config.yaml
vocab_size: 8192
init_std_qkv: 0.0205
lr_head: 0.00656
schedule: "wsd"
decay_shape: "linear"
Each number is 500 + 25 x the weight over its row's rms, rounded and kept within 0 to 999. Layers, rows and columns count from 0. Numbers have three digits each. The size before them is the row's rms in percent of the matrix's.

# layer 4 MLP down (transposed), 1792x448, rms 0.0319, rows 263-325, columns 0-111
107:518462532498501457507498553499485525454454525443509494498485505453545506467507484508491501523495477542501476494517519513516565467503459466496499529492507448500476474488476519491497500491527495549489505472491542490530530483486467493533461494481449522436500523501488494518525488532508452511467488506507503515497500512528478475539514540476
099:471530495485525524499472484501507516494473487479522463489482486501470517501519505506517494443484523454463476479510536510519497527518505515549490511478454507487518462495467498475512508544516531522524497444502485467476453515496529540509501461505495497470488510516458536541514490487481560482510568505465550451472510561513477459481525503482
098:519520464507489456457462529527517483562520492520455510512469511459473486498499478489522488491508479552526493512488478521512499487483478490439489535528470493471499485571488538497506520515468509516480466499482540533478530504498523510507479474472505498487497500501504535486519444581496460507530527497487515483484480510490447519508485506468
086:545485502486472478498508503489489538495493489529497496505505510484470563519531462483511493481518528431496461515517484500485506511528515526545507504497505507457519494539530512484515477471474507535490472504539484528505506468485506514507513488510510546490518519559507492450442509518503517480498539519477507515496514475491521502437493486495
097:523537527478468466485475533488508454498522542512526517567457473496486522500506489472500521478507501518446469533500495494543534438497505486506476485503484488475503565462468536506476500489474514458541534513451540475506533513518480437514499480492498503505517505498541560506519449518477515490511513519486496459516473469526526491548479472522
094:564510511470461511529474495479494512516476502493535473497467535509531524492503527505448492479476484493508496508501521525481509500505526559514529511538534509460510453478519504520519502524457483496511490501520482523490533528520549448498509545487532463504474525451488496554542550469497503468515510529491497464490487488502491538494511476497
104:511556516517467530562536536500505483517471514499459494529509476471487502476460443494473475521483504466491517498480453462495490482498444519508488482553493490516538532518505477486471462494545459486531519452446542509528495495480535512525505507462473500492484597514508505534517497479498457528544491528558457509512470474496489522515514477492
106:553492460506501494521501506533481496570462410470489474501514474551494521518496521512513491473462503509483498537503495505574522480509488540513465509469497504501497510473517494508499514511504457489532490455467509517553509452533489483505462481505513538505512497496516501493504474509505519454537507490498460536542473479466513499501489504512
100:491515488543526487498529504519480517527477475519524458477473509490489490508469494535487509522552452535491502508499523529492496473492512472520491532528468531501489530500523489525460498457461485496505502478521517510505528486517495492546479490504466541495535507498496485493506515538497509516495526465542500508522455532501528548465490540479
109:503499495511490478538524496494471530510483483466488484538483496518485492470499458491481484500486505518509488541530552519505483453519504531516500533462480521473531493543549496430517443446484511504484490475523494441485515465482510511535468507498487530481495481508558489541494474488486507512502518490552506516457546546478501518472484501492
109:482477482490548493502531456496551488478520506498492522513496470501502504488513475508524515499477520499536469507519525487459513493542489538515474507528524473460477521475454534496523519507507466458505512448457476498535498485440470521544500454519523494500485528473502555478509505527489504444525475534523497502528439501561482537520482492529
106:490504506522471492464539473479497502497533518531504495499504489511540545434481536567481473543512454483501466500528502491489476503481497496494500527531511481511523486503459500509526492480498512501518491495534477467514527507486498551517507519479453526493518512505521504528525485484469483493504502480530504462514527531454479495519483508512
100:448459508514507533536454493524521465508465503528527473507513458546513497443508533481492501512479481519495509493535475537470541471457485489505498521524485535492462523444424482500520500451497493482501480479474553494464487506507506484509555495460526481513494556457470543455485534536508469494494468533481511507508483491495483470508512514510
101:514542536498492503472532471507454468443512515490493485487473510514501483474506509490484495521502549544496507502513508474489563492446510507532510508566450437532494498470488477479480520491537522501555492516463475497488521466522477488492559492538478531492510508475463496504510515535521517482502465481529475508491488487532493497473458466537
098:489509504526477462509548488522513525515501478487490484506461516505438507429524441513532515525511510546498491504510506465522482481504475504507498527459502513438501478526521526458506482464467513561483533480527494478489498480502510505475459529482499509479492473505546543507499456471484499504501513493552504512440513529489490547501505499481
095:463493521496463461521498541500506467522490503487495541532497486528472490534528508517566534512538470527516495504529504532499487452530532483499447478481506532441497500505496493523519435472472490519440494502476529519504486505507473481486481521508481470541484524519526550493468506516506524524512533494477495537506518517482467491538506504492
103:528487513485511473507520505524494514458523517494509535539517502494496501450489540482528471542512487554522493485495494508463468505537483520438449494474481510528493561525440538518477482519515503553481506558495512488495475499478501512481501479528505516510512469493515515478505514473500481495500504516484544511480517466562524482494534506489
133:525516503526475483559533526516550504485502484527487539489495486522503476488466533540488525561503481515513498498522505505492479485521504522527518494494543508557498477498518497478577466528501530497484542530478500551510493504515534488483462507507540461516504564501521498496485526425487518553507523462510522514536499470491492533517470497486
113:492439475497482477497494476485530523524486487508481501461506488484508514493512479506499485488532512436556455490497485479509516450527534549488503511510522460505496480500476488513505514443514487533453472475504472492559523487485531501543525523505477503491508486471501515538510443506484495509518522520476514495536514510497552449501508494497
097:494476500494501522507503524500436447535474492546528481502485471488524536502538520521451498508535471460521463503441486463471521489482534517499501491520474463514509468491500488483500518482482487475523502518552498491479555489474544465517503536515513504506517461478492464504524474462431519464515456532551467476500492488477458514567509537490
099:518479499504523492498485497516474510516454490515474529513459500485524490449494508478472493467502476484469513491493524495540486531524475509481540515489518467482491498464515473506517499485491483553482483439499507499513467465524479489491501507496495536472510522486457480515506443511443478480511493451508460505488448474542487484503481495510
123:505455561471533511478476502524465520511492469508491481495520521439509500458516509540479492457504508521565493502516502519545528475496494469520537507523471468491480487496485484459501527478524539535447465450530481522521551473451533527520479489474466469451498501494478463530555480566484474481507505482497492522503519518495520457513443482487
079:491495470507446460510543500525492500491501516508541453519492449533474488492506474485474497533523489484481505533528515525527525460517478486499515500528499511455502505517486498502489424505474512447494522514483506509501510486489530526476467495542478539539476511467494485509480524494477481514517498490489477488508534485492477493492484521506
099:539485479491533521526512519509508517478467506472495506501455478495503487474511514493524517544495538488479508514508488539480500467509446548498532517532452515482505492500541533519516459488495511461526512474507491451493486524528496496533485475505512466538458472521489464454551530502494534552533520550521557498525469463483475496462477524571
107:528535551492510527538509476522506500500482474496436500502485488460510563427517540505520481542476438493486456484524466519484502515487485507527416471502457489479490487516463501480467486517530476507507494478479514480495520515490502462464507541537499479455464542541495509510522508481521523523505486507465491511516552492481501491490510482513
094:493517564528508506503470492506486515459486478500521519468490534578503503558514509485519523525481515493457481512489515531501506507502507514445513483467485524527514441506501470504504468541493520528500482465533517488540467461525521502485496546473512481517502489509505493484494465482530509471514498491534508492456538528456497557510529517520
091:498493505489538516545491466495510542427484490481476499541478494488477489448481493488508504495538524500524445520500511477503524508552492464522501537506476494478557503492494499510510495510528521506516486459520507481476447525500497474510473484465497500455483462452454457529496436492494528463490541527464527504467469564508494483495495512519
105:515512510473517482424469535477507519506454485484528452510502509468479490524488460510519484506490474530483480508529510481468482479544466471585461497496459506490508513543484457499539532509523470511509531493512454498515512520507518472500500505509519503477512482510512514500506499498512516510455521500494460568499545554474526501482522489483
091:531521501476497493506494506492488537476531510524480453489509497493458525466523465470507473513485542505506519512484537502469548528495513489492497526547474481510478501506472506458475485465454487501492474491504485510489491504522513468525494485499493507469492478481560482424510493460509459516513491446501519537468520514512483498503521486532
102:506489505526485521494537476504502531503490484522475451511494501536467506468491473480534519480468513447466504477466475493520481561506499493527481529516504540507556489459511514508503496468440461478489534480505461523499506486486503495538485491497509495508461507495558518484421501525513511470515493561527550492553558473484478520501522543495
104:481513473512483470505554477490514500566507480524510519505494483503478470499541493506519467481502546498475500466484490500549481491526496484523514493559498520494506512469493501507507499514478507532525550451478457543503518473510463498515470496477520503479501519481499506502458501486484478485468521555526495486498498467508469487514514553500
109:528433442539509507514530473495530482504446510495503507486499454514533503450508510550499466521509461534485524510495468533534525520477489481519505481537516514517525469525514507483487481512499520519480476463513553524515467503508459516515482497523477472476521492508503483559523453533504486478551487524489501532502512511505559498543478444472
081:509519519503487535485494517494492502529512461492539429518498470529511486578494523516533476502531508506478504513480511472513516492493516508480488520516510486495522515503499521511460443526500478512526505499470509495520490508471481524467492493528503501536555532507506521515504501519538497474478526506515475514495570499502487496525493504503
089:477494498505513484453496445478509522480488488535489460538509499530510518513471525503481496491469514511461489500508564501500481544508481450509504498524448461491502495484476483494498465442526529461511480519477462522495486475508494514522538517473498496493501547524492524532492484482521498426540530491502510471496521523525509525511517466493
098:486520532474502489544509492528487531487523482486486519529500518519471496495507472516498485553464524468505498505514548478503519493522484491528498545485528481522470508526495527515563498544484462519515485482529466504481482490459501546511480454477446500493507491537544523501479496485497506443519526478523509494498531488468480498460481526465
090:485505536495509478454521499465542534445468506524575520497498548478472530469473490503514430507486487473527491484520464460488527500488473506468519491494485550506545507505516532478527494476513497539504527498546464463511494467523499481537464512527511499492542464495480457492476510486526507522468507470500505476499507489514507498485492509483
095:503496494488506493463510500503537549489474437570467456472483522505491513488491478467538494535477484460516478484523501516480468486529516473471490526514459527463465444511537479499447466510480445507524503493517488474473524493481493529523520494497480485505468471559519491537465488515490575464506460464516511510537549495478496508463512496565
081:514492525519505480494503491509533481471525492462470524504512510483508520505468462480491515479504488481554502517521506494481479519532494532489500467508491468519458471486479507500521464484466479542472452476498450536499478549503515479521517488471482498517468503532530520471501512496508460516528493482523503493494491562487546508451558496486
099:485496516473509497530498513485521514498469494492521508479455519542479527530473537484538476559459497514523527508518529478491485490521521465490479500531495532543508494509492471516511482501498521481531461488500507502491480491506512493506497503491533511521477486506480533503515463497480495502508542481507512488500507532495517476487525483498
090:538525496519487448468500465488497484514530467516517489496460538504503496520523523443506501499446482484500496534484459513486459522491500487512552480514510528481533468472502458493534524531481534509499522520530479505512502466518513485488483521487513501497524545509479507481556471459528492490525489537458495478547465525522512493500526500564
123:479528535505498441514496534486480534519490508535480555478521500481458486592488500475478515501485504512486493492465527489536495474483525503496488466489523515532491504538522466521487506559521496494521478527497553462437500496513478512483488495441496501526524500475468514501499481508511502519472539493499471469510486499449511533479486519517
106:508518464501506510539465509502504493476521512530486472513510514513538501476512482477505526501496467499530421452490504495511496501518519489515495486490512465464516507493527463504477487540523464466470445549561505507508468501483513437497534543528545528540572530480479497459475507500499488496507500488491500503491487529498547526513534514487
093:503524469509467492528518485536447469496518463491485483532505538491532505489552512489495525469518531488522510504488473539516499488512528513458482489517451476502518519484509529528470485530501496521445508465534508480550539519452549486495540455480477466530462487522497487487509522495501537489494513477470543534502512501467498521494485513505
100:516510558477495531543502545522527467508473528544458482537509457484476499486483505476529514502516498535499490511515506533507545488406463512440471492548486491489519491540536502504475488504500442507476533484505534468527492497510475473507517457540443505502518517461513513484528507504516509580503514514565513463499493508476479510533494465468
098:527523469525508494500525581510490474484499494478509521507476495506490508468498498510514500527535499493488487518485499500505519481556487501562503470465529499489446527514465462447512522505480480522471494491470467581470523501491463538525480480491533492493469514506489495533479472445522502495504498518509528501552494536486505474498488535532
105:443487521516502525506534470472503520467462537431498500486522473476452501476522501510504482490508511489485503514515498517538527548504548495476481469501472532474507468503508492517512508528565499508485539548508542481503503481504514512487506524532473512498508520471474518440514502481507540506529500531481499515509516442501492479491510485478
096:483497492514506505552498512488514463495531534496464505559476487514479483479501563492469481488489495504508486490523512507516492479501507493520456526552527519529528515522510480505482486514521521504497426508479485556491499470490466519516491473494459496543483475544521470450530465481516456503478521523470486443516503509458503485504503501472
119:541515548496521487499521547531500521532499466502492493533477518510513467522501504519492506493480499511438429497523474546491475530465477512499449510500535462506495487522521514517481464472501507520461517505520513511518506513528482506480480476501497461478490484513519443508512500508450473518454505546514480499501504503493482525458499464494
110:499491496525541455516519466495506512491503497476479487513459537535476480495492465455495507521443518474472488492489511457502520554535514495473509494462522496542493474522520482534533442488504480519511496527507510509514497481503541546541515556490470508474507513497488506517502507492507496522532491442529500488449487472511503471500576490535
113:527522474510479505499557516503505514501493501505482457478460524524493517482456455508489526528505499509479511495520515501498488485532503477499487496517489518457533486522501551475497474509483456522466532506468479472499535484477470519478469550518489526493511527536500508529468549501505519509490488489503456511504482474495473474531526519446
112:504515510507495529497483455474487529518463469526488536521505488517489536475486505494473498530500528506491459490477505461520506490519528496473546491479545492474492502507506504504500513490504509465516497517545448495523500448469459514462506486467527547478454468481535480488491485521489477480544509541526520490503489505509496450515523516506
079:503485547543470445496495461527532512483515506525445498505475497561475540604507487478532510504513478508537517487499530499525491501479469518496537492504497469516450491485486532492530464523487461480486507502510553475508498492507516442507469485517462488501470475485499482495501513502455473466513527444517497470509523479488498535525489462532
121:506489557517521553493497519483526523518528500467526550475508517464517512488547478468518496458472535532519475481503468488499470539513475493501476509521467499476496558490523531491504501505531533503481548458507432454522464500510468514484464481497493507466504466520488538528515514508491511461489475459497509545479557489521502474488483451486
087:518461507488460507472489535511563434492492487508483530486502463520490514513468530497522497484542500479506457536463485553478476529484515527500445519480511500520514483526506484495517462450481491527500487474503510505466499512480516523502467506526517463498496492493501509492466497497510527483499504499518519470495502511484510484492503535487
080:495485533534504494538455478522551501470537490545509493510454523526495461478499485487497483506420493509500461491496498480481484494488478490500516484540474522519505454519509508498524474527499513469502453546506493464461479495477494485510513541509438457502510497507514487509483487451550494440470552463440497496503524537479505539494496485548
105:483491484490520513517498520497489485512483489495498508508470491493493478514517483498530524496488496503516479505502478506526530458469498479535517473526514488433468454429494519487512493532466494533517490508467514510490461518462504480510541456497456503468510475466459488538516502575489446509506528494464483475499465471471522497482521463567
094:476459505508518519531512471501473495537511488506510456467518522533472434490496504494471489481457486543479521533524480542508480525470510463512500515491503551481524505492526497465493487497513467532573445519475460474489454485553529505465489496490472483512546436561513478529515533496497503505482502490491491477540521521494479519481462487496
108:493509450468500503516483531569500486482528537565472511538487452483479509482501534509532519460495490530495477524524496500466509516486513453482458492524505504516462484474510516511511471549475506459518494503449462483470517473506492484533522497537494460534502531496479507534508506497480490473502529513551521492490510511516486490495529510509
098:512546528459515481496522485500484450525499503535466452517488450551488482433515509491506511505581509496489556502505536503492534469519511479510461499513516496478490489485502513443512559505493503500477520508483504511514504509523526450531479475531502464462499465495471522478491463498513500466509452501506506468501519473517489498486475482515
083:495501514506517491494529489465466437526502550478489442500471497513486502519514499513521483470511484475518491515485454527526514503524558509534491504504482447474480504468476488497494445497424527538498483469497529557528478501496496491485465491513489524561508471511504524502489471502522518468533467483481528486524495514458542470550517509565
078:473497523473529494532498527506518487495548537487481529494529538510535484423488475524533521492518500499508486462509517504479547451538488486471530454536507478492452477437502521483522515495489536570460456485488503515489483513465507492496487489456478468518513452515505520483497452484488510526463432513499526493447481520509515526543524506513
110:526514447516505455492483486546503507541515504493481497476514476488493488498528484506475518484505495508478476524491493487519542482513496500496505489511490493496516444462469503476511524536504474508479483486517502503548538527484469533519501503479474482515483474501494494527506513478486497502544526503511476538541529484499495502514505518504
104:560556518487474481507483481527494470544494518473521507490556445468496505534514480486487512490509467461469448514483478518472513470496500535501436541511487507475518474498513466474526475513495518496452464468536452488447520475487486481515497503457501536490456500537477503518500493486475484498508516486431516500484501447512508465490525511534
# layer 4 MLP up, 1792x448, rms 0.0397, rows 264-325, columns 0-111
098:465539470486520485509484543518509465500493504489499532470531496510507484455507491476530511481527498481517528484482501534499525494514507524497489493510510521446520491455469516478496536508514517519500542528494484484499525514458457506501484475467478505552474506520505488502474494474516533489512466536495548566448434485479495497502465503499
100:497493534513517496482469534492540506467484546428528483500525535481542482497474512471500514511469502500513520466500545497517479507519464503500514504465542515529508515495486510487515490535534497487508542518485464490515523485512479525499467507456536483492507478528469520518480550450472467499475513473495485522477520483487488472508539491565
091:543503484482463485459510470495535501529500480532471531483521537504476488513505505499513531460526497535482489509525492527542487506511511492504522485459467520460480491476493540513487513484459520531515483493522462491531542509455455459510486492498543454460507501494533533508513494502465582534487511500514521513509528518492532439468504504488
097:475507499523498517512531469472497512446505521516505498500508453518496482467514471492498499500528496489529514504503508463464554507530505483520502484472486497510545495497588483511509519515507475508519511461545482465469498448468539505516531505451496503479471530479533499512527491512479499550488516482551538531469488525503482506448513492474
099:473486501531499501488492547509529487493468521534483542553468474499484535491530542477482504491488524480506517484471507477481494468521505474505491493435499525533555560528490464509491516450525517527489507438485499503511485462470478475493513494496549557465512475487514461533491499521468552528510526511525494519534490504531532429517574519487
102:485478496491503474483512517504503496497515515463485530537536478480476483499482502507484484490463484474512537492496500463521548504539471487496509498486548461497562505532476479523522515514514510555473570477466499487514521520498483494488461492484535526497487497493494511503514484473478482501464516517542511494499502524518510460518543480476
107:484510478562465436528477527490496470486529508486479507462522520479559480477494540460518517468510482507503489468495503539511528500523527512463510496481516503456549500469484476509508502486492475512490520540487543520509525500513490471494513495506509483485485478516503461470512500537467514507479467526501519502519488464484522480521531505521
107:519478570515491488486484513475513511503479470483503529522510504538507529494502494514513470490503531459512501480480522468516507555553511500490521485491555537493499449466495454482526517509499494524582489479480464485524549524517476521536472477501541506469479523543441534506468493504531527486510479525545487485532531480515513482495511540532
099:507508555519543449514539492463502502471505512491547513465519523505458526477514487480522553480528484492559516461506522535493520522536506474488508489492513480488494447493510485501482550459488511488511558499481486481509503474499531499480499546500497513516505501493484492543498482506477542530490469523551509514468499490514527489470519519528
106:443485518491456464473453512492496490491488542508497527494519499495500529490517533497544516474505475481528507491409520502556509532472480477507478516519480510477490506440475524519465514513509499521503511505481562547498500495510520526494546491503519473552513523499516498478507464516535522490496475496541547504476513504505505453568505510491
104:493515484520499446512496471481512524492520490537487493489516528479516526461503510479481542516547534502469495500522500527495499509550503495485510509486520531507495501446524489511483543461505488482499514492510512478514488523489540516535475541490488480478506507482516486484492500514454494528433477500490480497488499501533504498538496506487
104:548506476500502463409463453503520538504535494531500507483503575527523511477517480480504519497497504507561507492507515525509484540496492464469544487489537507526522509498506477532489518478455497498535526505529504532513508474487509543484471490500478517516507459521534493465495482513539500502506509488492521499529469520479498513541529477500
099:499483454534484471486512477496482505516506475523479484512484529507506515479473507457479520499470481483507505481500507518505424465517508500491512500425557521502501495519497519526494492494497500512506516504494516510495501474525519526503430550486507521493509468579537466505499496505491498498510527459498538484517510514481536497513550527514
098:518491519539528475498493452509530514472513509473546544506494519533465523484508499485536493502496508495537482479488492470560525484546506481499469471496525502495495474495457518516479525493493514504527542485505477496516521496482545497493452529482502524502509474493489498523457477509470524505474483508541505509449497521504516472529551472550
090:463502535500519445467504486492512506524505544477506560487543547515459512495533476470508535467517521541543497490496503498501507531538519459502505507483507467452507502534479483522519541487493482528501517466524517517495516516494507492482470539478541493496469475513486473464479460488503496509521503497522462504482514498499503470470500550543
097:466520518543474533521513490509465461492521576512479546484548465501491534513526538474524552465478498492499479504467482493530540505519515486455464494480496467485506513458504499519431512481520523493504503531480552493498540464471508494453520532498503499529489508500519511522497505475536499513500492504481494513532514451479535476519533549521
119:476451511499478452462548495487490519504479526572483520515512536486435474493499498481495528465511499478494530509461504498496504491503537457512456518505518470464552470458486498530478517476455522524473519488488577538509505470470550540493504510452478485581520516507490482532481507511504514538533479532494539492521520514486545467524483512493
114:508527492509498513519510492520446486485485484471435510538497484487523522494484594461479533504501466455495521504504496532477515483511505497496506520434550521488534517513483520515463512527485520485514505508463477538540497495493504517514469516511523494476509489537495490536526530506486499523470494541491516524542514487465512471508560533471
095:518496509483506498488491515513565530501532478499470491474485543515487503485468518479482524518487525518489517482507469503516481546483451489497532502482493497540508478527482534490529503508536473460524510478467464485590514494500488536489449481483525531435511534527511491523505509475525497510474524491479453497515520547487489501512524514490
102:520521540506514518514529497516426497460506485551489512498517484477519503502509526456449523484450529487547521488494496528518490552498494459491484494488499437488548521498551515482498498466487496476506512506529504467519493461509526500495520526490486541470491459514500480535489506518531513502462484499551481496485545504490506512506512466542
122:520548528497518518486488520501477496448469544481484505473507554493546546487504539464490516511531479515515481481494494500504470482548487481513531522498523515442476496466504500515447528524496459506452518506535511517571491515480483495501521518453477522521500503516462477507522459542503516505473478482488540515462520536499511465507540544512
090:526488542499511498488498512504500474498467442524501476485529495507498525485483497467529529500520518512484549505503523499510497517490500506490439519514522535514534491502483527514527515506500475490502529506506462474531492498490493523480450521517500535459533506474515510486494496455513533510520491499479481513516521514521538485528499529488
099:486502499558458470477487495533470452523545482550463526510515501473539489476509499484467545504484503485517491506502505531473501544490475483485497522513508493474498512467517509503515489442511498484549498521472557515469510494514499514478543557464488529498527477484531511523517535523494460480513512506498509472524509479509521491475531492503
108:513545522467530528519500514520474475511503489495547492513552512492493552457512499454534518505480499462519495498485479489527534502508479483443520503490526479476479518435524511522496525461471532522492510507482469506506528484497521506519483482482502533511502505487575520513497508495537516491535435471530527509463487482509477475477491455504
091:515471555501520501486460525509478469494482535508479505478510478477503555484514508476462532491490519452548501465431529504514489489534526458495470490499516548451553499475484490510479511514488489544518536503490483476501533507488467527558525479477514510488452476481431501504470533513498551480506506527529464516527538465490523472519496505500
084:506565519544458504474520494504499526513507522517486483460509554481510519493502513484494502486466472486479507495523483493515512532485474477475510506505518518532497500484520490543442503532517488519525521505493508482505478472502511508458483506449525482498491519553562514473536516491549524524499502462527515511499567523467483512489491502473
104:511481540521456485522483513444511445491489537539530503502490466459505499476526575486504505495469495500541511494495498497445479499529476465507499541494504506497477518488498538514485514501487508497493530505468519487514465482478517461467466519491505489528491515482500521509514527483508516485441520485512536521479510510522500474530491545520
095:481510481524516458494510515531480514501513479502487471509513503492496542490453476501489484539494479510519531459497514433460459508526496467481484514492522482491510432522481514494504507510468497513511527498504473481507489538498534475487491488520515515491517469517501500523473503508505510498501478488487497505502505502493497494505496487476
107:550525539471479497498498533543500520478472509495498493475533505504516565492478518550494512546503485506485537489499505505525508520528526461485480513477491497440513460493480522490511519498491489557525517523536523479553534509488518479450454485504469473513482520483482522505510497514477528517491485520479485497518494519515486529497508505528
113:497516489503483473488521499472498468473482478498464530507517519495493589477486544513547492500507435480492466509469517521487532496526525495532461491513542508496506499477471495517485520462509505500491486512505478517500511513447511468517493487513476464507508475526497477472490489512520545485517462499508537490482559507517569465521488507474
105:514502502532519481512474526501506478487511468504467535488538502503520521471506464446492566484511519509503492501477497506494463528523475496522532525472486491501493513476563509505446514444496500518506542509500496526524523459470554490475445513500533492482519541505517536504523486484547510507494450499522545480535473465526490510507511504523
080:509450518476524476462483537506524495470460485466504526529543493503488544497524473465504484453499507503466500486550574510483465526529491467498515529477518503493507483497463527504515488495480484530492490470528461464492494493509533464496480484484548513486458507478502506516506506514486512495511513501515521520513543534517485491525518538523
100:518517507476494489463521458558511550492529521430478521483526519525518565482531539463548505502519518491493528465501523495512488496525500536488487513480538481465509464443457533522531515471483495489488494481543531510541511518491498511548484518488506531530505476483513501475494544493488500519528502507470497504491540505502495467512503528540
096:454479499557501479512461505511513512482493528518560479518483505521503492506517543501503601496512471544506487476456512501503485527479506508468476508474515476524551494489498491511444510483516509526506529525494500545492518467451465492469476500490535525490498500530497506465512469481466509498492490491500487488488504524488546508495505542503
092:464484482527504520511465477496530498467479523464469465484514489465484502490492521499505471508529513482486543486474501494508505459512545490497503533492539465499509467504484478516488525491494485528501502469466516462492534509503490491479507508478534511503490482518468474510487532524496466534455500513503495537474523479511544491514532538472
094:545512521504488512460478553525524481511513486520469512506476533518511508509511481526504513527479493505488498479501497498569519519529503473517492504522502505448515495485491517503515531497480496543490528509511480501525509500469505520492425461487456473505463447501484485492488456510452545484499492547473531465502503520494509523469514468547
099:534503502491496468497492529525549466484490528448519551514532543480493507485511487485463552448483489518524504477483467528485509493532481510485548483483557479478519492494503483545501555475501513507514496480500503527529525495483490486491454485465524507451480500509509506525494524467466516534505480515482487539490490486497505494506577494511
107:463476533521466486495503502540466444518469540496496506518520465430547529500496539489499528497514523462455544531432495550461518486501501516526446522472470504505515516511539490505429533497536510546525550486479479472517517509510523514480513503519512482483475479483496507500527497483531520538514491545513505534512541515494515470523501494497
082:486515483505499519496516538468531483486530550475494475511512495486519487476499490504505516498519475475547539473522491510502490464530477518483549506503544490534522512526508505525491512474528452519514503497516526501518529542475478492552517497508465497519502531501497457520449511503443519503459486487508491521469477457528518521503532516483
110:502472501532494495484531504502535483456463527450468553502532522490522538434522484485514492511545500512527520490530477528501508495528456481513476500502486468494505522519500482504518516491516527548483534426494478535523501492447485468500475490475529493510481532513503481517490494545494522546488470505524474533497505489540509498529521468516
110:520445516485496505452496462518496469505484500443563483507554489527452493493492525498515512507512559488489560512509475480503520504486514485495452529492465486495549493539518514494518526490527502548509538496478500484488515477505541502418467469502500524526482498488437511500520493477520488510512468520496508500473506522515546481523482490518
089:491476532503505496477425488499520552506455562490511502515516479509457492491499468506478452493484483518503506469527532467513475536487466456486552521486555492500506473515510506479532501464519511521540503503517508510495497449495480527541483480493516515440505507487491508544517508516504511464489481504518456515474471517508485503511524487514
101:487478494539492426455525484471480526488519480491513531504504533479480514473480475493487516477491515462490526518492513474511473508536474472520535506421517548519498506470466498491513513491496526520477558479484493542487532504515503517487485501473562523492477516523509503517461570493484518467522516505529513500534491492499488467515480490515
090:496483551512480444524509463497513517472523495531487488525523488519517522494492486507501522482523482535499542480500503508521488477470509502465471503503501515500523477522502520532515504496507548487519524491530548507549531514522537476515469524499484558547504496495510472492532506484468488517520508497509500493474492482469522467517501474462
106:511541489523502508463462509574503498496496480517450483489540503493473512469479543479500503502458443505536511494496496508478507568504520435494501521500504469517522487502464509497522505512441463456512517460471513496489510493489538508487487511488504500463489488536542495565503490531481498480512504510506465436469537526472510464483563500493
097:484493537518490504491523499527545486488522539536480505529525548520473515490513479429486514452461479507466508488447491518512534511480473509484505493497545537504497489478531512505448512510484521524523525465524488528531456465493488484504487426471505531506539514547495516502478487509518505538536485461523532511496521502500520508498507507502
112:473506520514487492487496485468512471486471523502496509523527515463542526454525542482542534500529474510530481451476534526468511493523470478511463517526528503501492539463461495517502518490491504478485501510509482514539499511480517479495542488511549521494525529501488511513503450461508502547518480520506492497496513534515533509541502539511
104:489499517481531478510460541463495453485526516505499547530518493507494512477536515491497513493505504485511515458458515480521502505499464458536521512509522490465531527450491535482498542513516513546494522512518467484503467479494473537489503454472474458495511436509499516487495475531483492468465490516504500502492501536522513476508500519503
101:517532511507526456510534508535507486502484528541492523471521526502505479488499509502497549502534514510527526487492509514514519489530497463465463511485537505456512449545477490549461538506488473527515545499496524478499501513488481468477483488509490471497472505538475509517522525481519479545489473530512479511519521520510484480532534523493
108:502526478535500498519490462531504472502538516505479490487508492520515522480494516526505519488547492472495487512454520457475521479524528493501517501503507493468520494491487483542522523495451503509519534527500501539528476538491531466504488490490461457535455520528476466515514480500504515535513503473495539520568484460525515461537504550515
089:499515507490494493482548503500496495487529463544527486492520527521501487489465498529477510524437508489521500501511522488487480517520497478504487489467553492524498487529502538511476479500511471535555536505472471493475520486467541548491494528514469498442524496490545497564533500454517522509512515466520508487440520562509490523470514512554
114:498495570507492505509526491485504488520502507537523501498514514517538509506516502487519523481463480477463495483504488518501477530511459463486509508448479504514487484519533521514511514512526530555508553494513453471551471460475505482506473493501519479496542481527514520485465504480497512522472495515531522532529530454501492517508495501562
089:502509463501480478498510486543476507508452448499504512510550457460509512481500504482492517520506501488533525481507490532496489510473497500504469492496491484528516498493494510536528516524516490506535551498495471521506518481494523492541479562510514495473496469538508452502491512471517539537519481487462512518499469490518484467506486519439
075:511536478504489502500512520513532528460486514442526470513471526483474471476498483553538502529541437499550516466503522465517509510524480535543534514524491497494489511512465540488491520483519515527478492496503473501535527501523510473485503506465512538481475453507508495537521490475460514488485496466523493499418481552529485487466518478547
101:473505497528516508502422536437492463506513544520502554478517515499475569497527503481518474431481453491543492476475466517519476490486524493464523464536509474534497522502442518490520526499543492492515509502473527525532494468447524535502530510516510496535538529497502482460467513504523491524523486544490485467514509523483506489537511479494
099:538479544502506496475482519515544496459485525520521531514516550503495578494507489505528517513488446533482510488539464510496476475507483503472543498516559476465499475492494518484515525506518532494497536523495483511526479516489507528508477462468473474467528506491533515486547502510480499506515488514507524500479511546528498523511522508494
106:525480546476526483452550459527490516507443504501498482513488529493520547477519522500498507474513508480510543484508477491492506515538498464503552532523522517458469499457495492510474523497473496530481514461554488520505518500508537537494503470473535503526500536516442493518508511545481493497492459496523492503480543525483477467533524459531
094:511504516488506486504487503521546492455518506515464511463497544459481532490495501473491545534433526508478457492498519506486509484491526492490485514496516473502513519509483487489489475526545484539484517525493472504514482509512489497474433481518480506497537443542488496479499479544488530486491519485463485526470518514489531519531560501557
092:510475503458524503479514493486494491440499513508484512497536491515504472488523485474566503483520513466515486482445492547526542500500497493539523485481503467473499495443475550470480534470511532509492498489493464539498511441452520506474494507487497524489488488468489496475500474524502542493523464532505553528476492476523509495517497520546
089:488496526500485464538549511485508514478492466510503523488511486443497562486519500505544538465526498485494519481519503518531507477488455497534516497519491485462475522509462495559503553493516545504503511467527470488501522531457495528517490479446496540499521507470479499478514496466481570519466445540487535529486498492517490488512494478513
096:488520559453518521518450521499484490500479514523495487508491505492435524481552542500459507474489523512510510467479550534529486542459490497509513535479503509512514501518480496510434513509521506526527515536486484489519510479495508492499514504477485498486518482514501487496476495506512522460466499486534508510492542520499504511529505517503
094:522453459495522462492471512519529488478486493475532492504478509479484508488520493526508531527532462502472497506500440493544493506526511503524508469468479466518512523514452476559487538506482504529497492518538526520489511527457487468529474491498493488496477511453489488525552467496493523504487494481480543512469522529549524419521473485502